Weights of a small transformer language model: rotary positions.
Each number is 128 + 24 x the weight over its row's rms, rounded and kept within 0 to 255. Layers, rows and columns count from 0. Numbers have three digits each. The size before them is the row's rms in percent of the matrix's.

# layer 6 MLP down, 224x576, rms 0.16, rows 183-223, columns 0-191
099:111098161119148143144125117129107160133163159100130149124166102070132108127161124149136161181140141162139179112130121150105148135167118127160109101095158139141155160132174100105145125082175113123138082138101129085147121115101114121124072119166117122111173149105100134147109113129162167095169106142109113117120101100081133084097095116137098121133109097132114106142109127105077096117126149115149091139144100159165132111135130137136109122137109105130141113101139101080156120111141110085122116149120056141163145109150142130109134134153129149152160116106134153147104113145142111061
099:123089141121152126163156091120103092152167120140174134083135097061116158143091139124074143065106131112139137102118108103122175107126107131140121131135189172154162108101141137117137087077099146145140121088116105120125142102131102092119124122117173127093120124151148144141094101144105117118116145110183130162108127129132156138141113135183162137186145167123149179157085123119153164132144153144116160125118109153176137118145109095086156150138113102123120099107172153188133123135108144143124104124115109097139126148111128161094132094153132088081118165135134105124102152135164155129
097:122147101129127138159118141137124075122140082101140084121159109157130079137157141142130143130085149126074151198174180110112117130058110149097126098096134089116119115117134135167135156123136162093149132109153145118144092152113136127192150182112115131140159154143129112137150110110109107165174075112110129149134115167136090122096118125148091123132136145141104094176132126149130138142143120151119129151108103152123125145132139155126116157128140109155130168139101093161116093100078108127080083165107137124106131117104122142123133107117156060145121130119134108153157159139154115150
106:117119141166116141088138128122120133130129127115125113118145144137181102123128085128115124104106107104132113061126107119130142089139113124130145156085136115106092129125126161154043125138115135135130127142158115161097170140123150107133136093110142090170137147106122142159114108171118156152130093114132128086173143143126155121111148154131145098142091150143110124078082115128145123121140105146109123118081123156144122104111094134092123110098076123137088117156106144126141144152128135133127104148125120160141091149134114135149095127101106142137162133122148150110158155117129141110
098:089149111161141108170174098130118087197143111148142159084123091124127131147095171121108182131135135070137120123110114114086090127128094158155103156108081127129153116128117115116124176148166110148137128101160101176120119143108117137119118117121137081118114139101097082107091130170125106134144132129096129141111156162126150155159128108111138123147131089121093126107157136141113089116116138148124090161146175116180127136088151111131095113086182143173125130120142091138106148131126139127146110149137099108118109127113173140095115091105172154128138110097131120121129137137165155128
102:163155137154188136116125124130092090165133136121099126158166088116086086103138112085113145122128135168144157190125106165120113104140163102124130167113112157096152133147115172141130124108130164132152107175105123124141136115103143086135134153120167086096142102131101093159116142102138158123133109110139094144119130101149072139208109148112130157136102157122127117170103154133174181135116134138135136121133091138124125126148141134124161160164114095122123119136119174071152160130111131150122114127151139164153080137150141169165140138133164141100124158113135130133132150111164147136
096:155121132066137124170124078155177159149171160145146122103129133127132120056124139110146110164113161099080115117135126165168159103119133110131151108154141134138073105137092123108158123106164137074090104110095101119124098162120150152145143144134121124088127157126122135126133122170136121116116160115144176171133103102141119116183108098115138116167122137122075116122134151126125094153075109136119143071091127138132129135116136116131111143111155189118126109129150143112164121080144124047120127134186114124140133169169153135146157133079134143089140139095114111103099119136098113155
109:106108121158075160140164143108146095118107139144126131107147150129106190121136118116119139111099134091129187107130084132141088150136130111133131183169133126119136161123173145134159124111122109160114125163158110097168096117121109144095116085102155094125151136134118108126134132143123122149123168109116129112103166131128161090113142135132110094113107118141143092127156086116117096109127156125156101105098137159110132123107113118195099092112156137116110136120109147093147180144168113166108175118147135131129153148120107112130143108126117138117108131114105170134132113109116134146
098:141122107159140071126114117134145168125110136144112099153103176144146096131077141100119105157173116092173082126105181121148116140091146149160154110121112140150122152141144128129078134176131135136118138160156143133165111133110153155173090107147081140122122100070159106151123103075104124143134182149116170109118134157147143121108120139130087119120099168123163127131170123111123116136149114159077150138132137167130124099158131107116127101168094174117121168100131122119127128137118048144146099098159125110114134120076116048149100144160096119160138126124103141097107080110159122090
100:143130134122158140120123127167078168123115085138136104130109132092092136150089147133154126104126115147112177117128142068145172128137139143099141100122105099156124093151123134115141133106106108174120095065158106108105123122087109173111126115135124120138109110138136152119125091101122132160119114137113147174189123170109113122124120105145140127113133125144116149142123116131097116146109138117127102172087168145118127129099151112123110205131133179055151107115156127168097122121114095101085103147175121125133111083143075139110105115102103098123122120111136102172109089147130107149
100:147097070104115114110160121147114104154143083134095149099138150142134160089123144127103127112094121166132172123127133144145123100153174161167126084124184077142168125152103083115137146133139129135121146125122179129114119115103078135098109106135141153118146111144135102132117132139109102111135120124120124147140111061154155132134160131099120123108160115074129154166084073147126106184102128107161115143104146142113121115134082136151159128121127147118067122128172133118077129123144115153148097110123094168116118147148135135151094135155119119116146123139104157121122122101094149143
102:114151142146140139167117111105131095146134123140116132127143165136126138119157073136171092177167077145160130137120099147165157117083106122118134117105127106142087101137129098154114128153091166164137111154128136127118118138165162134163140153119133079137101082105097113111146137180129199095122130128130163087125160098137193123106122162136095098131144138143093130108094119136111105133166084083146136116115125101146132131143207123132111146144114141088134135150126148142101123148130116110051138155138120132121184116119121150155156141098146180104118127120129157136135121101157112145
103:128133122114157133115074130157154192165104099170149138130121133127166157104090073117096100145133151119085151085149157142146165110122154105143120124105120141140137144152120096153127130128118092133147128094126110160147132173145141121115112086143161106131091149130115091172100092075148183116183069138146133128142122117164155130118093110132176081159106093188155124149150142114146122140158168122093097134097137102130123119119146155118108123161116101133109147091153119120111130126173144111200135131101135089146094145107117129158105125153104095118171122159121092106144100115136109118
098:138129144140105133099135201139156141129084119149153103124118090074115115147094147099130138096115115120146121132078113132091120122150123109161133153120106154120159129096131101107162180093140092124109090169146125145102109131087123110084114075136062131153111093193113165118123120120124118119129184123162108144113088080131124096117159100135131078121125105124091124117106152134135115112154101146149101121112115137169122131123132103153157123115106114130142118132173114144160147112106139118137119083122102132146126157158170188116100140152108140104136109154154197137097115129096140167
104:087156110145150132135126145139077149099168151140118143084124085093162102096125132169095095129130157118111136107102119119100105133087135151160134142110147098112123136118135140135133146147103163146153134108146141156090149125121089113118162108164127119156124149127139130140143153128120101128101109086120143154121104113122102198115096124131178075148148116143109096113142133140127126143132146139189116108097146143129126145172082134114108133181153089142132071088204081087137109112140131118116146137135150143129114155142134063100092099120163160117108142113148162136134115088112086175
099:122170139115163110088150165144102141124126093134157139152130085108162128121150086086150138095121138189144182156121097127174112119083116143122122138149053138089104108104135083135109127092136128144142170108119147157195115167137107119118154152139108115127115095131126084144146151104093121140087118149144113152135161143149161117130118119172119104133142118157131125153156117150183111118156098111138172137106111122124133111122096114118084140110149106172141118128103127090128127074119124140160085113120140081070098152111189158071097148138129148138116129117110122160109137112133115152
098:085072121134107152169096109139152110150128151130141096099140117146120181121154148109141092152114130099129130167169110124108131107157137116140114120137141150114062115131147127122113131111063134105113178129070127184100174151126137127153106147127177069153150118067138165126080104121140129136128138124112126122167126165146130172147128094093079146144116137165140163142153100137126124102128168134112143108099123101128140106136156112098100090150136108112152168119107171124148162117151115127117128123184136126160101171132133128120151145121109114153095159166111128092090141136079127122
097:149151106142108096122120115113140129122142127131116123162149094175132111150145121143111168160123112087125104111097059108133121115145146120119142135125126121112136117106091125135126070111090122090141129089121117151093119105128124123150144153129136114109125101134143127139123117149108129111106149115142131135128170159110145147166107152150146178127118170129127121131171118136142132132109134154118135117093084105149116126162143162110136115108097122152146125129081111136145151137100147159104133151131148136130132115104150176154153100111123132078158177148100080158134107131116081116
095:141120156153146166137145140108133107122093128112120135117131156079169168151118159099104133069145131110114077063090172087115156109125100150129120141102116128128143160144127164141115148102092111139129116128128113098113143127116165139139176126128094135157142146108112199129170146108127102121098149114136167104121138172140147099149124145170146137123094161124122184094143127118110101125122131123108155151127131143095126143088157116092139068111141081134115115118145140125112144099101114147137109152122126173107161188116148140181098147092134130096086108158116124109134128149134160145
097:166160112136115127163115112111115108116116130088154143170116160129147140126142158112144124098109098130144124135139092105133097106136120155150135120115104172133130101127146127118143102089138126151104094115127133172122161121156096140108147109115148091142146117132142141087130150120166070087111176107149145110109103171140089155153119107145129088155140123197129098168190121138124123088090117109157142124135191124119131184121132127158135123098125118141109119133148121170160126137154145108150154168110149155116120131163133150101104077130133135128153118121119135141151117116095109067
114:154185123109123157094129138123168147119137131139123127137131160092098097110158162108138121108128159137099134180102061109116096126118086124125124112158108158111139108128139145105175113149116144068083154139160168132164121162134157114148169165099156178147086113099156123119157120115137118142156114120147077118139138136112166153136134103156119174126125146071100104091121127152126138085149149131131104080133158107123132122121159110115129164158152139125157132142115092136133114080124129119161158099138167143144118112090121158139130145114131130115083146151118148128149115106104086137
095:130142092134121136100146104121138091160136132135144124135105112199125089091161136153113155110139132099121127131155150073100144121171120154125097146126113107128110157127117164114107108132146150113162133142131107139159111134119121159139095178119132128144122144100140126135149103122133146125143128064135138135124145127119147167104109169111117124089142139163130187123165127168104149136141117159115112129109123098146124140122151114141143120146107169154172146096153128155100123098101159103153151115137093124098122088170140128150176128142153085110110156116103110150117121148112103147
097:160097116084111144109123148138087170160150077125146124114173104104150114125152140177081104135142168117132147121167157117118146144154154113136124138129125147118128165178116149089144131130056143144143156186114155132088097127142130119113143130126134120060113131128121146116092150176131126155136139137144154127082111166138153096147109112176157157087128139085132162127182168072130138119159115115091131116105102145113116137122122115124163121095137141132124136153129118132116132128124081165143095109127118112134147098057142100097140154164122141174104153095103103132141109106142145114
096:153167127157103144173119105141129154100125124124118124157152125102096095110129101109133136126141127102151117144153156118119125109073168129108124131168163047082122121146114154120152117131115123099107113175116137078108144119119114150070066145135102102132137097142170151132141165097105121136144160150152111113133123098127121175103123108139113138154131155119130098124118146124131100085102123173158077162151096176140127158157102148118130121148173181138132121107128134069134139143105149117152143100105097113083132091121156087137165075131105112105104098140137158135128152142088134105
100:123160118113120142095120070134151144138137142100112131118118139097162113068149084140141153167151122122136118118140115143157147109133102130147075133142114144133120089132103140143108103076150131101155128161102118100126122112177122082125151197156130141126108144122121133101144144141149111156150111134129151140148125125095110128107128144135119104138127124162132113134120103103116160124149150134084137165144140085099126151100173141139106123123121131105123141121122171104097120110104110138104132102140138133160136137182157172117123151135163148085103141129141115147138139147075119106
093:166106153157107126164130093113128157131164129111077146132141148123120136145150114137120120112130109161123113131121155151122103140150138117147114121133170143120136111095108130163148127136073138134081156129090133167099148136139105119118148145165146164120154122155133146153147179104159130156093144101123101115132125142125160083134126113158166100123111137091120122127123127119128131167131071127085138123133137110111122101136119137129084106116130119102069143102140116087122134140128135163178205139142139135118123145128078141061152121116155144136076156152151118179142106136162090121
097:116083122134107118091160126086105109077174108131117140141122137136161154128099114117094140163099140119145121154125135120133137143116161201159115160120128169118158172127123121137107141133151130118119140169177158142127112145115088097114116077107126105202128160137130138118125112158131132130131112115130135151123144106163124185127176102153108139155131132142126124177140160114165135115134104117128133113175097129166136121121115143131092099147122142143073177143131115127119129124165121103141131063129167117150087135145115122114160139116131149155109113150109148148143104166153153182
094:103116101129141124129110127107131110151113092100106140146128159121120096122114179153122108124151147126161111106161129130120126127145122150175114094146126150118131120133127144132103130147089128163107182127094145110130147149126109166121125131123135158169186121117143160101157095120117126125084165110140129119139130113141104120126107083134127156116150159133129105090166110141118111188149120158160135122093111135109123129116151121166133148117199145129110152151083155115149160099125164129120116092137121123119111102154124122120113156137120091124121110136062151064120137113126116118
102:118097116108139166122114105146134100088067137096136112160115124101123139165161112120150139114105129124131099122121168156163162087156115153149134101120092162136121140132117130139155136184067127127128133139144142121095128129113111110146156115130154111175124134129097134161129155157123081132147140146113115101102125111131097121116149166112141162147139144112113119122133136131128144128073099110151115119137107140111145144123123131135090169116134061127131139118143152097110157145131127111143130099128150109192144113106143145122126167166143119190124113143109181158126115104165097113
109:060109154115126162158128140156144095069138149143162110128125127089126166095124190100173104161132126128127134095143101153112125112147126169158125106114101121133123172124087123099109118154089092136131126125148136107136126152122144108119153107149117130104124121143135131129124126108150138115156113135111085113128167149140110117135087069145192126126147122108155129136131111119154156118134158121082112156120144116133109117130135089083139133166191159119092124106130114041102190157163136129143103132098125152126134120123085097115107141096129122098155124127111148125113129129125119255
105:142091125112137083171115124145128138149073111127115097140105098161124110142188145163121141126137099127190123132174131127145092117123140133133159088158185167125109145099139134158117106117121090096116121140158131126114106104154111105150121090128138110119127091116133184142145115152099166146119138120117126084157097106146110143129145111135117107087155128136115130146155110156126112102103120064095164102122158155143137117167133120167107098121104130095142149134127085111146110143144123142108110166123127155113100068150168097132146139123124148122126117111118155136118136131107092092
096:092160110145156153109123128139162136159123079120151205128109121144157104114173146112150134127154094142149106132146136140103124142090130179118126155075124135121143148089100166146167134185138146146127099103138120123099157187119129098137129108101127123124108122164163175143137132089131115124152099132136134136143098163115136145117134160096138147120104161124127108113120137136138138163140158150137135122124128126116132148090068132133150128132108121156133101098145162124122145176154099147103134116138163107133085130030127167113155123144141143139130154109106153130120125124131113151
100:132123150151129133107160100129179140113125128152123120126167075088124104153115124129126141131135141159151183113135127122142136111138129103077131107125110107100086171185144142132113204143092115173135127126083160092121132116168146112096163083174128082192106114115073126107112181078134142120131157113136115133150125127128137139148151138090125117113135140104152083121125133127167101096163099127117146106144109123115130129143137146120128145138132125102169120129136154187087127143113105165112118187098146173159134116165146137112124157106146101131152100131150089130128142152160148140
096:132128113129113167098136142112127094099117108143139110162105155168121156140141124140144119086139108147144111181129066127110132135087131133128106177158193150100130146115158138142104114152132156083119169184127150105170124117150092127111148103116111143111167118100159076165133114083133133157135142101132104139093168176149145112136144120107123186099127149088162115163128113123112099162133148131143131090098114120083107119108144165130109125159104133097127147162065118111125154130107160137140133126145108139135157118091122089111131104143136124165150122123139121091146162096140150134
104:070110154105107121145116123102079110117087135131119117117171147109140138168176143107115123114123113112168138079139139152126165120137152107130132141172162113145106134133144117112117144164139130176140152127117128124122127157162138129138070111121155144123117117179137167106134112137104116125103138162116130108099168099119138147154133145069142172171117119136143128103139092160119173136149131125110132123118148188116115169189141116107146089145140128165143154119129102131150122114137119121128112145106109069105120126166162109124108134104117176194068138133121101138119154093153182114
095:065107160151101129101138118120162153114124091136113131085144154174113098112166173115097113099131108107111151118145177144168121183078156132121127128159092078149112107098143146126153084117118126144123135174136118144154120192167116138126145129129146110136148149150117143159128165085132116123128101146141136126137142103133089168113130128149154112141058164110126136187143122141108111085161156095121175090065123128140137110148115131105128124120132153131118110132119090089096136122110095140092099133164124142123141116140160083186098149091111112128106117115125120159137128141076101162
100:142165114117136106156122088142115160122133126089125100115159125132128135117117120132096100140147181149123109108127099102097122130109167095126147137114116121137104158110132128103128162078176116182142110171115113101106183097102123104106148129074186173116120113126120140151109097118113128167142093097105119150101111124128152107129179119131123134166124137141143115147118104107122107105121117099117154158160095092145130109128128141147115108128123114124114192145137114131117129147125142152167142110154113130109168116148118113148138123122110129116105147120129102116130148128078160082
095:116129131109141110179136127166095157134110146151129116117128135097119173147111145140122136108145126139123106108110097111100115099122172105125118146159102101107148147108110158108104137126129128128138122059093151121156165108143121133131136132160137067129138187134070093111145114118103082108128162155123124125108132133123110136157175166088153119115130126123135123163110148125110168121140128132140131118134185199150132111092132128103147146103129118121121108127135095155110132144105098165078134134149091154109112185111110198111117144145102116135130106146161119162115105111139136117
102:117159144140095119192135121111144125168121132130128140139115173122095134151133134139125146120134097162151136135106155100138103154153141138132127111124150089123165119126120140115095123111122146109157120153162133107155105140140105122128147134119126097107123103150106141121104128133124126167108171113129135153132098118170116137146076104117155151102117192082161120085115125170109108112109167126137107111104157135104124133152114151144091102127194126133143134142141090130105094131156148130137084123099147124102153157128107103163148113145113086151132127143174114169123160108097129115
104:140133113138132125096111117161122127142181153131141102136145121155112092109134136126151147110119149139167112187139176122121123115127137137114142136122055156132138125130140142106105102183110143096114135160172123136118154139143162133166104185109116130110141113131154180141112118140133087138121068154118155099169123104139162096136095055113093145124162157036121151117140091096137120128117101149118129116156186136092135124117113102116155101118118080159148134119114153063117151182118073124128136108150144113168100099131141111125129105133130130158119149126121151099127129135142175098
103:133116097207158153125103125116160126110109161117122126127126110136140132115109182113126098103107131119143143071179108131148179152132114087160115127096173123125135104142091090102104134121102131087123154072148112107132088124133138094163124199124148129126157130109144183145144115178163151143175140147143160106141102118108130224155113092101137149140174134154094121119140121147120137141126154119094123100098086135128130122154147131127190149116124077099128113109130114168083112113187114080100120136131145100136160151194153124132120135138127146120122116125118129112142150090140144108